Part of a small language model's weights: 9 layers, 4090 steps.
Each number is 500 + 25 x the weight over its row's rms, rounded and kept within 0 to 999. Layers, rows and columns count from 0. Numbers have three digits each. The size before them is the row's rms in percent of the matrix's.

# down: layer 3 MLP down (transposed), 640x160, rms 0.132, rows 411-448, columns 0-79
# up: layer 3 MLP up, 640x160, rms 0.137, rows 412-449, columns 0-79
down411 091:498501489509534514457490476528509447502517506477478459488479462504513522538526486528537505513457489497482482521503488477474499501493520498465522499518468490540468529505511496548534441541466483486514467518495498483466515464521507468519464526
up412 104:521486500503475480505501507483477442494507558551496518533475484472467456503473459498486503487527540471505537470507514509528494481520486496453524502510536513519511499518523524507478525504526466512443502544541536475472507514518520511518571503
down412 102:505513552451492501488492500520544517517497472524542479518559491500521518498559521497522489479468519554485529512449493519480471530506479470547525525546479529518522477489470472513532492507468490497539516504504470501513544479535502514504421480
up413 099:535510509498472504475534513501517486498480471476509499516514488546497474486528460493511494486497476470423502506469494500470482485499533456524496488507444506486436478539523499512495502506449516495516515500508551530455466512509478507505533483
down413 099:462528495481511530544476466507471471505494507474499516534450515479480532541504486508482557469475468475535508511514456478480486449509556490476497445465582490529511475471483534485536466510508482521502508515504494507518483524517513508478484507
up414 101:472504494475455514484505427482558476510491480502500498451492465474508550505497495507496508502568470509481478483492507496496532531474493470504492539454473539536492475496512506472485511467474513536530482547491495496480496509517494494473503501
down414 106:487510496481491505528517490498483478468506508492502538493464535463501485528510544530537512500541469500523494457525511497468520460520503490511507554471454493476523480450532476513471553495493527524464518513508523478477483553515482499490518508
up415 096:496477515471501520508516502470466481528545489489510499462498464519472520463463497472498508544481475500515511515523512489478504517465496500501519527478455464476490502524515515456502494486520528476517476516484520471488487496489495455521567468
down415 102:487495481518521534463468492481546540505526535531513475510525497480515489501488488504432512467528499511503529474495501473498506492492526482507540507504503524470485510508486482474458527498480520516520487495532526464469504465519478474476541457
up416 098:498511514472513465499494559461453531513531461524508514492489493517516492537449471507508470490535474498498565448512488470492517474519487481504494515501507514478533480440535503518511443507489429531523494497481531517469510543525519561507509454
down416 100:551442518490512493507459507483412476520512518508499480480498513460508480577480529481510493476483513526498515484461506505476478502504525487493510481498536524534486477509498482522530506557512537527512497509518475485479536496522561470529501480
up417 106:495496494516494473497522495517532436483499521423476478538506517567479482470516528514474519563492492513542513479506487488511511511471500513518509524483498463487502473547516502459502468497528475499529515466527501457492482500514481480522523469
down417 110:527458535469506508527505523490451524481507529509493502525539522488505476475520529522512502507514506507492508491440494543538520483491497471522496491503447454527493483528486494494493472478484513471477455504572516508518540514525516494548494463
up418 106:495482482543525530480477494496476529496522516499497449502505513515478531535548498454487486471503501487541526527490520488511481496503494522498456439528503540505482471487489487539500527509494509492532485481457536499526494461488485509478501543
down418 092:496475508482517492538448484468528472512494530522480469507527473471498529485511532471475482480529488506482482508509472522527530531491498465485493477486506505497475531514479496528475549495478478496477473512460541497476501493496515526455500445
up419 106:482477492498484552516509537517452512512510447534454494502481461496478494477470457532485510501514528519527490538552495494496504548475484493551470485488460519551509522473455494558507494481485509501515504481471503495474543434484509515487504528
down419 104:517465535514482530468457514437478505517499538485496472511535480539437480444514500511495457504498491504518492511516521493456542551480470488519500511475483511513448482492526441533480503496493471487483483528503532475548490470522493454523480508
up420 106:507480462516471508450529468437523527486491488522452456539488484543521462451467513541500542482507547511488532490547461528494516488526481513529508472507516484497481522454470497477490477496508519479521505461495536503523500458461534520525453499
down420 098:521549553546476515516471526532499543445538515515472493476529503511463510530511477480517439532511493475476466489506496512498516502469530522506519479511502546517555483555531523513537530507487507504502491542496438502484506555515500519462515462
up421 101:528471495502453490499497550506496487541500475518501530481469515480508535523466471495476536462493519491511520507522510516519520502487570502538501496456479517525474450468548501524532489543459484519470468497501500516462486472533474514477469481
down421 119:464517473482503501495505507513499548525480494530491487459501533517509507503468485495491497528501512485459501513503469554524499473477492538519537521520492502477491463505498513479516457487496503458494465511515490482517517460484584560496504530
up422 100:516570466522528529459533519523489496525488476506500508519499443477497487469515482545488514486521486509496466479502498527517466504518502562519497470486478482490481548465484521474494528519480495488509487515519468495484514492498484491479554455
down422 102:498485495502473468499524493477461535545508507449494494525531489511489501519466489513450461464507530466477563521486457510465502528523517521481525447459503516504519492506479457501473482500499493500489514493464496501505464509534527521506504500
up423 103:482507493501512475476503484470514525518456489471469487503492483477485500517542502479526496510519502477509543508491499494475488469494478477497492480509479448489501541531553472534522508474501500481478507477550488497531516471492493511494484508
down423 104:529484495541474493490483511486498493470498486506518506502508496493499501468456515501499519534487531518444515484468477506513463537499515474485485554487552514504510472486479526482528484473492502477483507503459482530465499528516476539563479496
up424 095:470482498465493486497501478483502503523495521457497477530501510513515487533495508469510530480523498503499510469544496508465477466499515503509522535453490495495513458514485489509489499486506547547513535512508463498518511461523508524527442531
down424 100:481493457524516476530475493446486515480482497504512528535504532502534457472512507491483500533483492554475535524533467469485516530538483490534522503527516458481468482527466488494520513515495492479481460486560439518483549502506485481497540523
up425 099:475501513486541480506515519497491522469522498543518446496484502486515479530549527513482509496559555551473516507474501475520485524529508475516519519552522466498494474520518556523518516498507497485512461501522488506516481512485512504487518460
down425 090:494479523478491468519492488507524483484464521508502562511525507479508502474471512523470500525476478463552525517529495539548517477511473537479485506451495478494500480524526478488510452547487440524503516503515521489518507491545524487472477534
up426 095:508520496511474483481475429520525449550493492522505478490490484499505506488512490457526478491514484512521470519500483498503497475523470518510509486503505517561497505514488487490515490491485523540523503512501510538510517500494528525442543467
down426 094:477474503534514494516483493531492543466510532500479512449479448527486498487467521555505540516503528489487530508514492483516466538492489498465466482549544554467476478527507538489462476456507477522468467485527463506494467579538486454520488538
up427 104:473489514470506507535502494474492491517481505438518511484522487519450469482493439520499561473489469492501495512486508485543525424477515491516477485506486524479492521489472493475532509484507489518537498520534506532507511500491451513511449478
down427 108:462493489446493493516507478452492458454486499502481511538501467514520500474548480531462490519516544509516504456496519460511486534539527500525512470505499483485505524499509480510502478503482492472492495530474522500575520551523555539479522508
up428 103:465522494507515501506534493486450553521530494440495511515492533535539478496462519519520530518495494531492477527483518490484496482534505498524530465488511513508498518557471479523459475499455510557504521540514487488522498554487503533475493450
down428 107:551466560499495495496529487502549520509490545535480508500492482479467556495481503502481465516535485503525530504529548495485464500520528493497459525457466526469465478491504510497519465469493485507452503525493483496529501489483516474482449508
up429 102:478460536470457512491482529465528503486488537473474484515532485501511466523520506500495485511446482491500480474501506467476464463477527522505534521493483502474536439494501513528506487528521525460512529498542480490512502482546457509505508487
down429 108:532511500519538542481486496492460511520514526459484514483524516494514509500496478515531505493494510511524520491538485527478484492437491497500549494479496497461522509497496457497487510511470465523499481493495511508462525544477509537519511480
up430 100:499526520520519447510547542482491493488501494513502510507470510502495490463513514515501509506514496510533518508507534509484485473523523509493490519532479479525486493503553468531498491514510474515479529468496476509503513537483526478485493522
down430 095:509484517461465507483520468512528499526461465525533486488457501498548495506522517511479456485500479536482527482534484486525508450512461501493520474475534532468521515496467511479499486515540440531521470492518539531494496469528484483512492496
up431 107:517493498481504517493493488478518479503542488544493510523490465519526518532501501534520479500473499489476518495497482490503494443488526510518534528568542477437569511513517521493493536474547492510518501512511502454525483487504498502504515492
down431 106:499494567490500499505484497494548507487539462493507465485506517525499452528478486511492508480519507493492465497534524482476536509478476553464488463469506482511511530484524496521525510504470512448513486497505428469527496473507483516508520451
up432 090:534535502508517499489512467510498530471507498475504504477499494463487465536484524541473534488502504510479542488521508505475506516525527480438473505468461482470461507496446535497545508520493492524448525503506506524496535481524478535469474511
down432 091:495482535479528521537491524513474490528483477525527517505500541518495477472509482504469474521461525526502465490497510478546509476478523543503552497499485485517499529483509489542485486498486498487549499465481506548533515498486543508514492510
up433 106:488486493492482521534485485481518521543523506515483460493480479496528543526560522534506484499499525491523506490534509483508555523529486470475519544522505461474487523507456526482491484493487466508483503463478550532432521499490502472521484517
down433 109:483470547496512483550502492483485526534503508548482523518510545494547536501538523476529473497517514489458474525510452540482535501505559464524491512541483484491520518516510503494515459498470420486507495535532450477523507512473530453510463476
up434 111:538503468476506485487516511512498551487506483463502459512481486508506550479477506524470499473472484460466480524556451473497440502466500533497500470496521514525544464520509495463504524493516504468522534464489469535520514516539497482482486504
down434 112:518499484499507502558480510540507489478500467484501516532546496498503491486466545491475503502522455512472470473524468523519504478506499523484535504528482484535459514500492478473476461500496506449501523484520480531509535498529523493502541497
up435 095:481532471471517492471504509488515520495514522524538488524515484469472518508522511498495458493493484527488474517455525478504491528444475496492494473474467488489513497501538471497490494510490519477457474505473451489495526476518498521464513492
down435 093:496525518534501485497503515523477502527489476525504501501515493523506469477499511523508535477521507512547536472493484503523518482524473491510471481550483481495499470477486493463514486493549493531479526491469531511522485500488531512531531529
up436 102:526501481565491499492451525525512472483487435448523531507501455482504475496471518517507515516507496506497484533511487504487515525525520542474500524467507491470508471458483447483530468529492565486476483529507500512516516453485472523515518500
down436 106:461532507485503509499521484536476502493514515519503507496476537521518514530502487458492525476479455512511477513529517499519506479526514467510502494522514512525487580501515531482501514509542449490512477472561502485518487507492533446522488499
up437 094:519498566456506504544511517510494500531492504491457484471537514500501510499497486497460482512508508546500506562503537533520483493466491485509533476520464487512505517467489503467506486488508533500485520527484493509495508486467487521473523466
down437 091:473519487474494486513493522505504502480519508485481544506491516500508518518480520515466503483489523492540462492501503468465479504484481485525466578533516515475515540491515491494514514483466525472509471489451540518540514467514507537502457517
up438 103:435480471519538500526542459450475467514514528498481505485517479488501484480468456474493524446451497493470502511479466547478512515513564494523521469503484524505481500511492528552539497519506470526509520512514502489504484484485502509484517494
down438 116:496519503509491512485476491534475518509453451470466490512500467503489488507483523509478502505500511545556510479510487501471478496498447484494498497491497489506503495422514461474502483475480513529522524461530524558499534516492512529504478538
up439 099:511462512523505448500474518529525537494501546514506483447508526491455519488492496493522504479482488464489523477525475500472477481475524490449499535515465499497553498511497479470504512506499463556494519473488509538492496525506491497499502444
down439 095:517493505493493483503552491510478498523509518513491500505529480491504480509524503493495465515531497531484513514427527546534517559500448497494496499495518523476476495517463525533522451468528483497468474477427524501505534517511526477520490529
up440 101:498536480479497515491549543500476456491501504512508516538501518498510504495495535484486533489478517500508518520505478530502448502530492527516502443514504468542469471476483545514493440479488498481509513443473495521509483564507569507481531523
down440 098:500531501505476502464508456498514508468528489535479475492518474513503471532499491448529493495493530517469522497511528506468517544495472498438513518508527499510501486538487546502509552494542484524516480521472497493477458505533491458528451504
up441 094:491540522497495510475549487498499529467469542491455483472459519426527490479491465524474513534504470467481481518521456502496510531497527498545540455534527493500517484508514540543511524551504483486550529534515476494513487483540481486493489521
down441 096:530516482491501470476517485528483481462458515515497497480536507514509491492520499489539566472558456501548526500490491525486507522437468497505507504499513486478471510517527490507484528516497500497520489499524505480538473498451510522494507550
up442 097:470474488514537530517491501485525532484474459506501509504499485502511526505537499530492523484528492516449530485493478488468506506463468479500488485514519536498469503536506507516510491449507507513433508535486471520552516506510508471515539511
down442 097:494532512477512473557506517513487504459528530489546539473484488509505485529507462508486549499498486500557485499460509535507451514493520501541537528490456539480448490474524530506532492540489456511536480526507481522490518510498501528447531505
up443 097:508468510514521457527512497497479514463535513518476525506547507475479465491489494515461483497481498491459513519480457515512505463495524516513468517485477515527463490470484527533480506522460507486531491470463466532490476483492454561500508481
down443 097:529523494415503522462484485474497513542452478516494472521496480481503487463511491510522451520485517524488511507524494507486514474527520478476544485496487498537536509529502470455503460494527516501516498507492484493547517546509502469487473482
up444 092:462490526487476541502464495489519497557488482512496504500490461508535476493486498478465491529485510480534505509542444515516541512518495477540507537515477491496512520496485495533491515504534489523494482505493492539486517474518431503479485480
down444 101:514502505500518524469534533462459521526499482502491522502509527503501494529455471499485484492495542503552453456489499495499504479513524497480479509512490486505481492506489512510480503476510466471504511547511491468539509479513487479486515486
up445 108:490479509497526505482502485444465465505534506494480458506492510497494488536488504493505470531511498482499483528516508521463538507474507555549481511522511513505517523509515488542517479476501478512484508540517493525500518472492467517499526522
down445 103:547514530502516483477415512545550503492470441505506512494475501516475460481517534434513501478504509473503511544503515492484462471528493500488519503496501498503492547514493477486487472495550522518485488523513461510501509493537495480528499513
up446 093:479466554504499539503490520496492509514532539473493502511487516476460505504519541493489517505515523515480482541538545501540517457496500500489464476506498565506505479510519524530472539544454528533507523494535485490491506528478506490524498440
down446 105:496485532508487466446477514498542481503535483521536510523536464513466519504533490537509496502487515495504493464490490510495473515405476515512516557513498487484487483515497516467488491508516506518544535517488473517527506492519530491508545524
up447 100:517505460518478484485489479516481488532524521504509498539488498505489553509481455531478513491475480474516545513514517483465451459519475459494493527521565538518514539494529484474496497502451483517499466505493522485516481479558555503466578499
down447 107:499467526505481474548490466509530461479479547475506501473518510475509502496492495501448520453508506556467501477484497487442488427506504509482510534491532491509497494517499479464473455514482500513517530523500533498490487484533524530510469493
up448 112:457494485502475515496501448516519549520517521492498507518512488469481524504466462515455500487507513497488551478508475523494472506464519499503496523508457515497517518501517496499472498481504508489501477517494489525522552497562496527515540484
down448 110:479476498503486453433532486524518514510518516486543484529535466480498487461512443476502541501506494488520524512444525519498498504499496492466521520501499514494496430510500494507564480479473488495487520489504475522528498499498491493510525535
up449 093:442494533521508534512515466538465493520543485515534499497519513477527496517501494440473511486515477481494550491506503487493554516491521556476485469500419503510545494477507506534525472502463521510458495524485526511521489498433508477477517527